{
  "n_kv_head": 4,
  "norm": "layernorm",
  "norm_place": "pre",
  "positions": "rope",
  "init": "orth",
  "init_std_o": 0.00638,
  "init_std_down": 0.00451,
  "weight_decay": 0.068,
  "grad_clip": 1.0,
  "schedule": "wsd",
  "final_lr_fraction": 0.0,
  "batch_tokens": 32768,
  "train_tokens": 162300000
}
Each number is 500 + 40 x the weight over its row's rms, rounded and kept within 0 to 999. Layers, rows and columns count from 0. Numbers have three digits each. The size before them is the row's rms in percent of the matrix's.

# layer 3 MLP up, 768x192, rms 0.257, rows 677-701, columns 0-191
094:522504446495446469506578480484522479517553512479536519512531543458497611508407524514496460483482579485567542471486463557570548509473423576483473579473609480487498536542459449530489482552559516535437543519474582497499505541508520615505539547438469431512448523539545519490483497482509500513559562433530494441495505420447513420445507454511528494509508519525528437523409498505497509517559525550560519455522490489504498511429470483527493503535468548530538456482481503419486556538483516490527521522470511565413521459515521541478545486485487499455558469502538530542479538470498547515
103:490433498510631469505449509463454522481448468544498434457504514581516492499468490503488502527465489539502379471513515551451468519585492478502509519565540529559494540518529527510505448446538465590525494490420504470551477491466471436541481512536493446565555459463493466526541477468471484484563499499428484487528485496481467406510485444499497546523496506447584504411451470504495559580481493481522479459549524531515529542501517522425469494496508517477500475459492505557464568524461520487498551548521524459535506581541472495523473519404571570475462500473497542495459523603426488516
092:515488523506508529487468484522480499508554476493530501514469444452524534517493485542518492595504479526443528511505445520487542476474540570524490501487463570521487432523505573483514528424473453482525449421535461477479489525523504431483513514492562494460561484515495502501424542601487483507511503559493538529476488518460458536510507508494434509577411559486403512488501544532515457458463516576529504588485510455517492483428554496495588530541467473575479450422502535594476413556522453494515492498429496525507406495442499460512496440451495486455449504549472479519578506560397488513
101:537457526492469448524522457503535544509503482454489424475519489489493499513523482512496481480522494436550510456466466486483462489553553470473532470530462571452503464390504450528412620519521495497515385474487443548472526472480485441557496480537484491474639466467490451535504580503402449434526518554527526552560444488484501587469503402439469434447471526529553514522496490500545555521496524535536528453489497513503466513480498533480510463496554521572465497489473463449465493555494453457443494480471540461499451419538513521525487465512459459518567438505514497530470484509496489552
105:432533570486484487539496494488498448523440513475451498479465497417560461508479460502459546498512586503533464503478543520524536523534550503466558586498449543512446478467479491534565524470477427439453589493425521491468468501524542451510472511465499545542542507551490495494489492553492485494534486463533523509471458545442580473437520518436554535483524576479468489450538435506510441494496428420470475579513498496485515488511500530415408499438478532562448477448510502424532497608478489536526468423432536540513450502516514443442553472542487534505457491506478538496539545521494428469
106:502471466468489513547450627548511542455547462473478529457500540487480446487456469470460479508458475523483497468484478503453486448487490467484551472471596504499423537476494502412498546453434528466535500543567413590506501493483507525476533512535630497457474440534519488489497480462561568482505548503451455562472473524527486502548497507566449532434485465434522521613526537532475501527484501500522493557475492504540516525479533502542490499422509515505537518547502523506444512518539493504501494502493480556436569441554429518503442530500548499527584524456516468584514504468558553592
114:457512525464421508486533454464450496572532494472584541509466519510514509481494493564493526503510583509579519470559532519528546463568458494554449491505516483423483514452534487517478470534423568596546530507508540511563446531473497504535415445500590482537464471461496527466399494427449516450542534437532523453513495505546491428500534480566446522512479536486498488540502595499461487519467490557577438426495548517558501533372522477487505452523473510486536516476509478495472512516495485465502501552534518506543452455476571549531546492444491526442479540530529511479540490498488467436
170:413530509555532506548547520439477502475566511491522417457491474512573588536545455518477471537512542513486465501494459581507530431501553511482502539533549437588555487493560438501453516519479501460541470552468528531423518490428441474519495536492488503454555543478563485515490477471479470529522430482508533486544547514501474438441491503433473507449484529481538571479517452463648477504452527518452529477526488501566565594491507563537526530572480505514567463507587536531550541536484468494429531489496517524499505485474489517486520518425473566480537503507476523487436512501508526556
099:541503495479502581465496519525596458492499449519516555445479527460507555455482533526586541533505558476498491433473504487513456434557498536568521533465493559605514427515492555489499547513523514507529497462420482472488502521483541487449515447508498537524537507509540486475426478484535558543622469413514479558485463534471478561457495475443569442536548546449505472488505477512517476451456544525514516511513517526511546456480458575554517524483505499455515455501480537455569491499429418487475469619427536442442531447471467492490507534543424520500514550501523472494459462504530501556
096:433482521477461483465531442412508534501469474478539515436462477526466480431468488584554482474461489585463496586454540469494501434475546524534563538436513421544457528520485399497458530482479408456535454540416525459513564474550529467446484490524522438466539513506518510484451502466371483490465522490488471544493408467399482493495541508545465561515496524476513471460539492478451446504518495445469562477507529542516473468521524480471524517478568501486526486521497459560431429510472511504540502458509523541492528521456494470493548553546523527441445509521544513481447449434491454487
101:552486473457463581504473480529455499486521431451462408516417522407490535501500420446557529510459488482494479496491511615511490522439353533486487528487465533527538520497474482452484441548483487435512475572395490456473528505489498469567499518564481483576487497499543442441543467482488500488499556479512515513474472550500530495490486507556529541488510473496533509546498497508434510520543461564463526511437520539440544509577488530483432529527413510541478511514508509570489542529487570518538485515472492533495511487490578475465451499501470537477424545476421526524477538508530479595
103:560454439598551462552567496529490490492495443507495494467442519490441502519518513517525447550442447531480472532537528526489568525413461464495472548556477492518480544442550482511461562492493494491483577517548455516408469528492492468517481500486552507423496508496430527573525511461591570521448495499460419497529566501481548475468450547551509551516506504534511538492500440502503478576427483574563558417517496479569476494398486434499532512541567514516506536492470449578500505501517506494484556455425512527536546497516499489483508421546506551505470530538461554467511471497501556517
097:478501460503504485487425478507463446544556520535498430586478491508581495579566499481497495501456506507492541489465589502433520592469511506468542524449552532470524462484494493525450549563483515491456513483611503478510438492513469529482460466496556427486449462600528473492602496493511479563506528514476495502444495534565459437487536512511506531435543515444510465550500484483550532497483521453467433499518464482587541509567511506489495519573523544426514516482588515445467474525499547541549484494483490510530494514405516518538467435513498468467495463549520514416490593492482506414
093:418516516561525495509525586496548498504569474493514503467483537479466534520448617500562524510497479490497651447514454514629528511542534526501508614500531460471525524442485504530517515509467511505515479528483508495424573471525514485512466438531502528448429549412451460497515461524452554459462543499538521494522550518502505512484505514459499455497466446503564550454438559505516541478590486564427530486558481479451472470561467550499510484540531430494436486460429534474506416441458519457512488536459498511490503488496482468467512459512519504450531517460523538504520435509498484495
096:533506571497481437452493445505494500478479456512457458505413508520523510462550475482502504511456530584468503494514510442521548505534637563488484464502499475399549512602501550443513544529434496530545522518442557528476450520493514473490525516500547498481528509513477494488480572530466544467493431494538513559491531525522563484528436488435468512518522516384533534486484495490538496484495489417537470478472577521476558440556414485481488389502473493492452478483484541501461512580489462405462507436550509546569544561501527506504472541530430529469491466496518499478474518473439465476
097:442521561489473476416494456473517511561448554555444499531522501557492563503400482511533526489400463509526538500547479524533492491528578408511520415421484505538451501388524465548498514479481549515499538478422503521554478516545468460486552520555461503509505546468539502526462459551517458482475501537496480520515429564451490466566518548504485485467536559461561461507465474456489489434521436571485517484490506496558486435523543480460572530432531463494540538534481473491447430540526510542575519555465440504505466447476481450468483488473496565524458517462500430572500468481490515524
093:468515474570574500470426489500549485452547558496455572482507455473521540502486513476495490427476505503484523509489494518528539567458507529498501439462567529552437508531493418504446467529478495513492551476453476565536455529505499460489506530482489420469383437522419519500558470495538497420513543471542515460397510414553497551520542489484515560442532532523458458576498469483453533442492514534493456475511521591517533537424626455446510559493545480471493459482479521491465489524543541560483414469584541501513532469558490497471455467511451521498539509490504509487522530480478484509
090:376565425542514528472498438523506503506448444551479445567528381556435543506449459490510522513478466557481582555502492493415482432543509568468514567483551562516466510520543456371535524528486494449472520496536569491515439491493542486532560518492501482488441513530452555458536457505481574468478507503579507564493450586555468496558527512464520532488534471449510499533495457454545532468535477490492523562420450466528500567479496470451479516539467501480517521503476496469580536514510463483465485502504523517498540521468539473483503499476513501513553546540504455418506521536525522515
098:559382420471527456467593508455451515462447510505456552471523544553465511492497496524507548526507575514543464392578509481478507590499495472527524459500400475416571511541531549511554452443486510439552459477484522455484463463521489415565509480565490520495549485556510524485477528542487443515525469549497580481484532499532486464516490479500529436512492475518476516492578532488502508527454538491512488480502516500484518519525508451513470480514415584563568458568467491537506462460490567517514528516484472505472476465468512582457474499510536529572490452522499468548449445523471579528
095:457424491474523515588493431492462450488502503479513551547533492485467527444458585536463454530426455507482438536449465535483571441483489482535489577494477452543522490508515499496473437499577537468514532546573497455492490522538484445582514512534458568494454427457524515513501546422549461504537538439520435479609501540498484484512522482528470481481561568487512412527488473486500499472505472479497503464530563507473464490503490459485549493479471525471566548483532421517399464544571507565574568535479523444440549451520472527494486436485493483508555499452430458459506483467507500518
088:439507526467458476477541462542510518574498571573526525500434481500530458486525522468500511502452440512427593490476527503582504494570438510531525557526459508532515498519472490426484482507477531460418580477553570477513492419524484431499570510527474537531590438466574502526559463457496435499501513480518581538428499451475444541532549495456390498513549484492503512506479461487458518472547541465535456421531505464529584558515554491449514468449469532535547583495506458547554464490478484481514543491486525497473514463463489459460490488524494488464533532498588544452503490484558498493
091:482501505503516525452518447481442471396550482553446503482466530466482520507528470513393493493505451528490508543544566490561455409524391457488497457508506466528540560468482541489512406450546490530499471583575543451544525507450548554528416461486502503536556505493444548480545460468472592460525540500516560498479536554514442547492438525526542542510475554491528468460520453502459473575479466563459534516534454467547477529459467509525451540472503533575442466476476491539495491491421510552552538515495480440476452510555441501529499460422517517519511512477534504503527493529494425517
120:498441523459406486499463454529468505499493479454558469482496499411508384509509504505540525569539552526483477435500518552424481457517454517566504497499561525483538567465510508459553598498489463532477482516487534506500466443488533525497508561551465523616507499509464496458511486535541527430546523537505580505505558535519536521560488517485502522508515531474517528499576538465543565552458460477512595518490500511590463472470503475420446534541438532510535606463498490474481441446440515522490469486469463422513483530462428513543485512529535459504531476547482470511579499520521519580
116:501570522582451524511486491472549527518518494575466511559474566511466541440563492404516490431418469604542532499498566514495444485489486486542496557486511490482471451487483507623477524517490551495457463455538517517513491494505523515474471438435477498444486510548508550438475523481512519519477548507432531459489443497577501469513486474469541406430525497560475510466458493507479579509443482517466423519485504491460511468506438500484550474500485517554564486541564494530483453517488477508517497577464551514506458493486595485512512439509471578459511516532440476411516483450403540526
101:500500507515501451466505539487440596475432496471437493539551511493543468504524471467531435500493507451496513519469498548515485399517447494445530551483449561488454526411446461459546512446593485417424464568450439523511495537533557508489514427486550506502511502544527495459551454417473531577464500493509500507518392502485443546483511499479508523469547486488570529517482436520471508481522418541511572506396450443504480577505474511536561432574575551505483532521484473466515526535507523516515436506490503545535469482572500476475439541491515489521505449463479489520457496480475547493
# layer 3 MLP down (transposed), 768x192, rms 0.232, rows 677-700, columns 0-191
100:491513505540454524519603545494509505478459556545488592494521457519494506572495483510547388511522475567483427489557512408468517492538516558519461441511506531495407561509566494540517511406524528525503479494506527483520528496507484530525523469436518550508503516494506566546476449467509581507535418532532563535519529459508452515512421522546525578508488493508532499468575500502489505436487520383480541501487487501512514616538514518446448493534497502497486495557553496492443520440518481520439517402489512516480511476535518436546475567494443505538548443523511491504490558440515550447
096:439490458531511477544454529493441470572542512483465472482491543492472510469488469456473479520479483396474481475481436430542374485483490438489502467497498563450481501517553499486471470566500514510492494504483534490439536489604528459529472505510476470533428413475418418536483551456557489457452455520550535495477472585504484462462504503535483525592491502567490524493554500530559491455438423530456454536491452539539415561551516438535506496512516574499448420440472485515542441483498493484489552454484540528538502584521517525467465502456537498551479497531507520477432483523498461529
097:507437485443508484459572493537527514476527535542515459554483496511485536463510490447468527441527507502501501521551440494547531477535547459527493519541462560494504513517474505456481437478512477493473473512446467457492542570469548490527535499512511506560461544528504462472546487454516448470477546503510586515583480465474438528576547471553504482577524498547473531512489473578513469500543466540456422495554519531495599508497536437495472465506380536552556534494519518573511456531458453532453417466508516514493490501423542486563583431551475495449516539473495482550478402426598488459
101:559532452499491565486433509496487549494468542499482443442489475461536487461586510467547484498517510563480522528554495477444512533458511489519458470533456551515498489463432527505514439535476469544552406539453461496510525431558537492463545536515519486450570559535493494493442486511579419457516503514493470526524479500516528421517529498470380529558537485503474505496523479423486471452528463455490531438518495488514479525463504497492516556472548530416475555421462516456541423492486554456524492535563529407565470503521472503463474604464433575526446512482513509466508489460508434427
107:457516452451455476531537507494462469427452492517431517426488516457531505500511465510418530506447528495516460433444502459469492495517460466453512566475490429512472516484502512540471471471434475508497528563499573500578471400539522501485443538429498421498493465517471551459513470513526452476473484483566464473444510588523578507464499424499504553491533503456518448481551482481461530503528484479539514459553522544484456436479529452510522568443534566503497469489494456500510538495417454539513509471469529525530446474478560418471567428538477484577451406539459523553553568503453465512
107:551477489495501442540488509496561588505472540457565517459484553525507558436534486521489465525436435502514481488482480611505481567499527555479557504479513446604518474573470553487528494465471490476518505468505418515498470529647407483549500544521409468481498453554427510497501480514494530401520501556530516513469514489524565525490503467451564491466588512542511533561504505535509521498530508558510549487483479604485496527512438482502539538510503489487509477486455459492536494465540516456477469543411460468500492475450585475468544484519521512498500468420506554458563471514519526511
105:454503551502533505522538505615479509484516526535461591549512446493477446490520478493489436509532493535488536516555512486548482532445452566504580453503550485518523496520502481479529527484534502537459438432470458468449569462502484540473560519529533583452559549526520539476474502557524507530565537601445522565473517518464528532478424464491516542456523539503478443454475514487484532462532438467488495477551467523423537514600445529463467502519519504523487542522529481538419527501486520455480482477464560531556501479521551665452515520492532512531524467538507550533483518498534553421
110:424474435551504500535544500473449508470476458492493441463552422503579527518515488519500504496505517433476424510473454498539473492517506522441464498461471518584525524447491424471489478460509459460537500564502483490433453505735511434507502501514480493489506506473525520494430486475494483472464471471462534428480511543503463469474495542435469465449487546575510501469494498446483499375507471493503466507568474456539504495517492536521481457506534455557514501497566512483572483503467477402484506466520489475550482474515495476475513562443539532463483536534539547475474489516461483429
099:474532414502437522491433502421480542632456566491523529482525555513526476534446440481539415486431457425494581510519448490499470526517490460474522465450440529467525487548502521523496502517443552459551509548485510511503502524545553462507479592512454542517478503534483505547518495511580453537527519540453483501486526517515526504464450466518525505442529491546483522444487523519523574577521521504504505613542534531521561471520488519512456506564425515491498450482522509586507440478509367554474492494521522470484512531556449463501484544458492465511490455482479467551497544499505401542
105:461511471465523471452545548561503547547513511492527437508585456491471520564468452508492481507494535491528425609496510544460517455467413470478498503432435519450457506488509526585527553535437494445421497521503584525544511442468428512556526437510430465480448475477435442494459551469497611525496549551459487460503495466482534550482466478522441465448444496584526508454570487507483559554506497486540478526484581513491475497515508471509461479547531516535483502530457441505515515497448561509565454529547566504516487465471457450530492488561512499551518574467543472451470531502470464494
109:498482516516545407512522518431466499481539521459517491519522511546470547502506466490509509537508474517535553445534541456491521472460527429374557503431507542479477517547593473575490481609464541500448498482510498488569508525466515532492538489482520531432490548568439434508548465486511508499445522453559513528484486597496490473523478506455501525462424502489447517463533531521484539508488505568474503559442498487516550466467549460548490529540490491550480511502479467490510555605391550488490517512519537439463445504445456532553500452570482440510571477452412496541526433531509529527
095:465545494444479571496447463452535488538547549515472533503429501504548529558472523523490494494512473484538501506538524499433423506510472468578572443460542555473559513563558443520414505501469473470500538480521429490451512600521466510421499503555514456497456506468441536573397542493483487458454559552475411477484576442552451447517511443489483522546497553566460495529498520489489524433473549461524542554520444472547434477484526554511473503521469509495540533437500562524470522518493465525575510508536532525437505487496523441443523532459563548511535457560546541505479484527477506524
094:524474571463488533466467443449586429477502484445475459552542507443476483449521486433481495450474504484452495467520525489481500506502528617472496481550528447472422451528514502463440469441494498501572490500520479481512507455576505465570498493507500521478503554519403469509581475547503527617462423514528489488550428543523530501483497503519495548538487525501489510441531494445465493451460573487560468487532452532436487487448503486455482455539524499487478518505498502553556468526469444487441505429500479473497488585443589474434531458533462535452539500443430506453588526524501467452
097:436565521423478471517472576554474472551463507533498523451512461505455498508489504460517545510466515557515466574433552402491555465481525446469445546417486518460560437501533533502491527497529442518551517446491490459469584468466465522472484525557525514547432502503409523448519532473518413441500563576504467532477473572491493535482502465480463529508509495495483507499574478526495497441546520451512424526470536575521503454454514526471475522535585548511504516519550544480491561494465598529484418507529491546502445475553537577482483502490524525466479470569488475487531577573516494476
102:460515474451474544479536473532546487489495516451547527500502476535524509517509546567556560478532476479484468537479550541462466514520498473545526573476495480526556519578467499506517475442548556527477457460495552534546460570442551551453495522571407530475425507508439431506499486510518554474477477512534525449478538545513565436458523495470414558519489418630540511519488502483494487514514468535464530525487460548533484521447415472493502618430494536481433507476529509529499503464501521523526500482446599525554570553489499465507519459477486467474491537479413528572553532516549509454
098:520392425495543481547396510462494515470485427537490479535440515475520485554530549541431485548514508489528566538535420514441484477590516510495477584499505469474468473474475510539504506510512487490554546525502517480547444511531550599455530599515484528488548497510558478402537500483539544465523459507509482506492553477480491521498518457472517454468507451526442562502526533523503492433516497414533501533479518444451544426550465496416502518534437494484496467460530443508509488509457477518517529548620484493456534537564476526472429544514519464501516515463512524563506497418492564441
096:578551532570473467481544489470522475441512516438360549512540479475538587415501511516498492515520471577451525538467511530569524535518481603489494482469534578526474488503459470491474533469486472519428469479505552580563490501468412505486576513491547463524526421510543472499521505460552521532456496533441510480510543438500541442462506478484506530520531489478441531493438512442501507449442476521514488511556488550512514506541501442525535483418552503439422510516508451503527438519503524495518485506498545577470501501450552500503471507548509522455473540550494498510606553513465450417
101:542606542522495497519486515489536463468442466495491475500460460442509373437461424561473589479450444465575449532440465530503516500457498475487491518479540514485488477501503431481506505456470571472400453512519502495494528534432462475509449498510477451480472534546524496455537576477416470499446492501500526457568479564500576514491477445506542463492542534498482468500556497486553610510534460514542514495447587504570526545513465504512534531491491563464511506460526459563531449510539518448527510508575543517430496530481543513512479497460468469452513527447431464573445510544515485506
098:546527538447523542500450559543488550516488562520425490466517484460515533549505476545473465542493489464535472489454517498483469496554439568400498531477518485487530507601517502470535579502504620523524452530523572556481493495512453512544543513541458524512554477501567481485499493531422450565544486541481520486534535473496527576483533475497510528536474454487496546570511531531449455564451501616603482489467521529424536463527535501533423542509541542536492404517518505488542536447465495491550546486550552441536455399502530520513506531489488557552484512537480465526511514528534497518
095:504559481574461462428532514467525552457476464551475510451481471469496530539461483500467517491494570551500604539494523423456488513548521557417510427529546564516421506508526495468519556569441515464550542545478470561520491505479549564451426489428525475481487507534435546480512490517447501500501499529508505413448458498475478470519417502587513516463525497455480523444542535471452495537465547522510516494415503429500493510494548484520483457480499473450512499448494550487539490486436458456490486455476496498541488554624560524501480543483503590448462540511525518549538461489430457446
093:519466489530499521466501521480488508494549544482458561514519500509484454501434516492526488428581463512523489517559441495428528473508570519471515414497461446484471442489451545494505476571515529445564460480568495499557516486471479479541502515469525446479479504598535481489547444471537445494574455463418492524541527488480483439475525558520466531479532453428525524479502464484450582448553465447498505512541473571467484451507550495490483487490588434423496494528542548522525533478582482587426525471515446435488549525486378536534550508465541442531501518473490472510450567508509454472
096:623481434508514448478472549465528496566515552492457515509473525526489433520481513488483481497452484453426481526559520544509545508543547528494579578484485524517509481549489527457510502531480447467544515492475449459471481519606469460491459605446510449525484483412488429488582493563501471532528548445443433552487466411447541486474490534460560470456521507471441496543539539485462477514569547463442518534465515498498419480535473522489502504497528495478510474522477512472499494509423568498532465453532430520573488508466538478502477489464439480540531523498540399452529497540431451484
104:462539491530528618522552419569489463499416527412539540433442486499465527435510463532469457545482544531493469417530600475511479497508439536494483451515552514553570558461489530458494442465478471502535511515457498501516542533513559459541465501515481578483516522536450509550459391492549505538442482473427504430504513580418469484491478454507504452527505519532528458506528511514532457547459449459540565472454452499570440501492530524477516466446534523479517573475501522451534440517511506507579516533527522517489454521474527491485487479464516486474480484496572447577503506560507512551
102:489531531466558486532530453520459547467527529522597509415508465512521455453550515519468497534471552488521512451484562487544470464511422494470552414454460469474523571468490535514543520524427527523499528494556465474544565410535488513483452487564543474500551539452497562480504484409480537491516501522473502520542502488519517545472440509528528551554516557522484524483442434514412401552541464499458490506527472472502529596527519526464567484461523462480512450460530461470484489551356523486501552489439556554498474554532495513478543483542473471524498500496515519581484499467560560546
# layer 3 MLP gate, 768x192, rms 0.269, rows 678-701, columns 0-191
106:508574510479445515536483501546545483490527516498514484587438533484486530510527557535456518493569443504490618557476434493523575538479505443520515469514543491382491431516459483545510545531495537520430529479494545522424539512506531524479510485448481524513485489507509486516436501523546536446406500461534557500420482548505479497442502492487534482509571530456465517579595465482490431461488449465526603514458448466525514514525437480497515567450502439408493495508485506459489509428537437434585451465506495523486559467491549506562472480530493517482497479489503461473498514457554452491
093:518451490471541485474614492607446463415422489494532531528538488464479502550473566556510459467483519482519473444542535468477529596481502476472505576494494496526426526542446533474501488569506523573527402500465525533427548454432482494487505533481520569493528474499545529508441511561527474585549488489430523490562465500478490490497470479453469525535489473519508498418477501482580519503552512493526497540461517509499581496427508508538486505493429577551534489483462544577461539478565519401461479560526475535510532437474562527478554485531495504516508470517504458450497497524532449497
106:499497493564511481458429490445477511429449475533521522517494506487459516511451487462420538505486510482482511485514535517523503485518489436517489527499506472528451546496550447479581478535492399455497481482512519447535518419586557536428485438489483531484476541471464519444505544516485513477535554464479599460616517529539476469470471522565447565502477521493500478483501535452527509549506476462431520507509474434522493465528520453511443543539455492531490423482460521549420512548486519505464472481518392497550513529495413501405545531498496519512544482511483459495585614478533397497
104:535523442486550487505418464446536573541542456508483496589496529505493560460554540523591463474528553516441472488507497557506496492469531528516543471503537496477540534639541483397429425521466478597538493508521520497480545524498481549456543451556494469479425519436500515526451548487551600501518530467497553542556576477517540489474531468571498474444455516512474528491469508523477523516531493582453486506503476496511478462501449517528524481558453495478518442506506472496477460487517472516512438497518399557452504556504474507460467448407488507488478577530484478512479425513514534488
110:429511533502504498496524583458445476539492576412476464570435512504554540512545477488483531391499483536479454535435466457481493535436494501493476532515531502428492496580496504562469548564607493469487496497519535471460536508519519530483492504479474445513546468430494502467526451505483461457510400471539573544547560442512513498505512497485510474512506556473478542415501570460481502482443515498517488506505568573503481437516477564490557407478483447545504455511508548417438492510510528544548496475513599508481530477460515523496485410460515485487475521536543434512453519478462552447
111:483464514427524508517467525541504532549493464518509475533513545452446527537449476476505480485457415492450484464442569499552480580437496492505479571537516538544487554553467524503461452523505527533432442499483506514518522481521490457526513547461525518463455591553474493554564556522517462519482480469433475488435465480520525478445483469519416431457475480518562510445492504518443512447559478484458552490568495465509575449465498493426412465436536551445521573486455523531438479534549567474512445501391506497466540491483484527433439458481575477515462438469524539544474540537490493531
144:578471523464498486438472509537518481525452471509486547526536535495405426501413554505518523463497440520489524464517528414503489553487459480508526457445470565411447481493444559473531527486520505512483501481549480418594441507580570537452542478498498510575479469489472498468481529509465507519474550498501478531446448499496546510546479501541495470536535497511471438495487507553381550505582481494547520530521552537436446413500436435463489503455514482496481515467462406450481492447511504481546481518454489453493534532557484502528436476534526393558457526496519491463559468517480492458
091:536537522548539529454499418499494487442498483445467459429527470517491454479631511423401447469451495478421447474542492480523528426487531509479480455586505528467505571505526567473444419555533459453450563580550492475468562476554489545562489509454525484467450521489483496481484504448495486447438529531472508508507561505521552484476470516547477530453497518436528461557413494470489514498503497495452481478551487491584460432513524397496459479511524596507567503491522508551543571568508552418474475477538456512508514497482495520491537472518518508505501502457501491511513522464500490467
096:451546515485487535502469448555562516437473549555569556549505468507473573540485522460528497485575415417521555460467484541513452490520480494519525475496604580486462493535496537450472526615499501522477504502568530502625525457509506516484458493533529478507432490457467514433490517522530471535505468470521484471513606412577491460493466451565502470564480473528548516547457540492517447482459552457448519479493471471507506512505510475503475483511474495503485526487582551502496519568507451450503514513560511508577512519394497482558504490504505480548588562475557550492525503473498520519
100:444483515522455474466507476488470455404459504564520531554500584448479478522511481480563541518449562415472571536542610493509544504453440473468513575487511488593468509520522454482443445538487484429417502504471537473451527512514526567498452514531506545556504529490540469499536490474539522507464497502498562521429446500479556462490462513430460538536483447588509513469481499509481496504590468564538479517514572439446520569528474438550482488573457509500493426506498542521573514535499533472508499447589460523491565512493457474515502467444479456477509503498417470501515526486545523531
106:551515545499500508463448521485540489485431459485488534421500502450479510495497518526463493518422530487482423558485557515407445490535471471537574460503514645489543490526517522475466535528538476527566509518513509509435517408451420500478531518499496527510467491454541554507477579496591534528508417558518533570549546410451492486464525570524556510481512461493507515491493429451472461508525538487499514461533517570416517443437490547499502430548459517499586495479540555458495515498485447496486523498485426440529440558518534474476465526512453493486429485480484472564513511497496513524
102:481538602508532481516544457452492470511485508465513573584479497493529498528488384421420524498526537476435528473454501538508462508536481432569495472582438471491450510523573528514436484454421520520557476454563448502470502493535546510570525492511540476494469518472499464504547512501460505501425460477463474455524550517444425502495531464504539561469472548459508506502470499487481510488509475447501512478546469498507485489475571485487546465475408551524493460441524478517524558541510432575494436468469543473531459554545570531532490455446509485489471531451478507517544504523610413436
090:549430512461505538530518558493539516527502488477550496485447543508492492526514490533448468486400471500513549441579520461451508481482486466577496561485483500497558507515464536526484408481452492504505588568424522503497466533526592434476518519478606506528501573502508565459506457485476535501547454484516547494509590519511561461514468487541487502453509508508492491440488536477480478447514556420518593500526446473551511512493520416458469415468467504420489468460494507424501472492507527436468478521480550420475494449483524598456520587472484480472500560479488545575538482503514502517
098:503412475497548560517547518573530492514462551504465491491549494470515532456437405529525555516523543467484505477525494610561441487432375535516500519494483506547491510494553510493556485493491505422541492510524453455454491553492477484473607541488461407453487473519545446562453517544486462448559564538505525532505436514514484468493539541578532492479543498501503553534549509504505484492533518501530528529478500478572484498484515518475535557462475466502552493491436444429490471522501524565506515462506567480493482507546495537444545433504497431502571515615522422512512448543499461533
100:538498473448507530500479458498459498586496536499506528544501530553458530516514403507484606508458539540505503511483516475514435467509496475452488514458489531538475531484465475510561509421435452534473556498503471462469436525533458570538516583527485489461558571497481549505457487554569524503478455575447520480485445506519463528446540534518541503464528485425588502562497533474546462485507463507508572502507546435548516541486466500480483457461395603511504507453455555496545507581512429510475493447455467460506467510446531589548509515514437473477559500441548443483459495526486561495
097:498522481506515453435474488433476459427501477416581548536562540517477468472469490466404449483546522503520465478468590528567537517515544522466529462474453580511464532489530531593510490535517481509479545514520472510415508537496461490541540489516556502524552477522557521531498443474454656560490552473384456430474526388523551518557520490481495491487505511477443492480469559537472461554503531499549510488500460455458526543425486480471512537457490488478556526484434513547469544484505577466496513457513443431487491469473476485468503564461516546518486482503507469507525532501467513500
100:529437536555549450535509636521564442520479560440517502552483548516523503506530479572406502495517612468490473455500481555565525511459472493481544475550549452401558536542553605528513493520483496458519500521504470518423473505491485551487534506467420515484509501466576521562477601498541480513548451517514516468500530463458478474523489552492497498456514524526499510478546508487477442521568479501586510510562512506497517508495554450522513484536500459504485541498477537479495519503511507591501544478414485437468452426506498561488526511496516430441526499500485450524507523532512401453
095:523399496491543559563538542472465508500510512500479501472501555499394503482518442579491517390422502476494510487437529476525446512478494546481456465581527516552478493456481545503504583486493564439545527452499515507473483451559435486503531502460553500508479475495515470548407497418433502519542501476417513522548506561530521518488492512527459460517450507534487473449490509505488516564500492504486508464486580505533401490477467529551560478475513470540506520534508443533524493478441510471572583579487526457512533456473528563462446516441510497497548497485510543455543376525514451544
090:530485488560536506503497474462388440459515463464449562547531572525451556480468464531508475561538478520479381540461430514473505517431491454541437576519534513518427525523526534510447502473479557448436500565520516480437429459568499479501465508530504537515493499497500491555524550485526518448501533517427430507507489520515519558428486542520460509453558463481560496475463492520577431480500494488423537496553495479488482486520500463510515477453472561457499497500477512580447552501539473473420521508526419469498471505513425522472430490482536423451476477430396469504512509514500514489
087:607508540546544530497443486468505472471550525372469485459515496482453518524445511565517521524540502531540474511516460471470484527459498462477462468446507497526466472540524540513535500510518471574563513511423485537526523535489499486461475484488510463537449561540440539515465475525541546440427465508527528510537584585549554452504419512509588503549500433478509554502544524522497482523529481408514555542400570495498403461484460492569466528577485496450529433485437522525490617536500477533498557479502475549493529478490495558536546529508521465506443525490460478494500538533478491486
090:491507473520514514522518491419520492490511533519448505470489393456479479524464483431522556557555448419445453516516493578525559530509502541469493580480565428495491506485484527511515485473502459457495535450501472474504504483557446472468555516473574542495479483486500459454486501531418452525567532544452521636469484462491486475505390494531497520471522476544468444456440460567459567496472496467510488543497521495552422462443479473564485509518475491461536505531523387468526485562520519486445556538496525459510494477518445414513545424525463572478559458461507527510519530527466521537
120:472440496514448553557460507567495418511497500451481541458502490491478442515574501530445481559457518526475412413526439529408419519501484505516444515486551493507560518531504486495463473518486512491548518562526473533500509518517565532489461468461571480521486568515443541498544428593500490458533531556510466455539444505490491477558439477420565530512483513523551502523549501538444416523477476515550520466487513511604421537504543508408504547477465476482513549504466492466518485525601525518555510479458523529489486560465482500559505557464527465505522447508425521493439479531506493566
118:532540479565476565487512495423489532431471514506512510410479569489440511507508453510459494548452450545438494460463528458512490523490528486502516480436425510555514563451504459506519510498512504462446526529510524502529483491454543479531547453429527503506529445521509517494455499436504472507549455463505620512522452526593546485525535456522489477432573551516498473483466490485494517490412529485513472551477515442534447532525430518544567511483454483474530515487486465622457438512525474510502470449521513454521522485455611541443536384587457542546533524453457495520505542516488481541
105:531429545483455532515518499416470466548485507537486554465537443494450532593478471498563498498547404521471414478464595512522539536519476486506583600570486567512526551504501532514466530503517517559442496478473500519528537532504526507496457539514456495479519517562499546481564545577526463517477491534425590433489469493509470462485522480572528533484502396511498449474535496472581515509519450462426541472503448544549518455408459436526497579493487570542501475494504477492483538500532516446513479528528420538458500482462532524517510494509530514488546456514558499484558494558471453483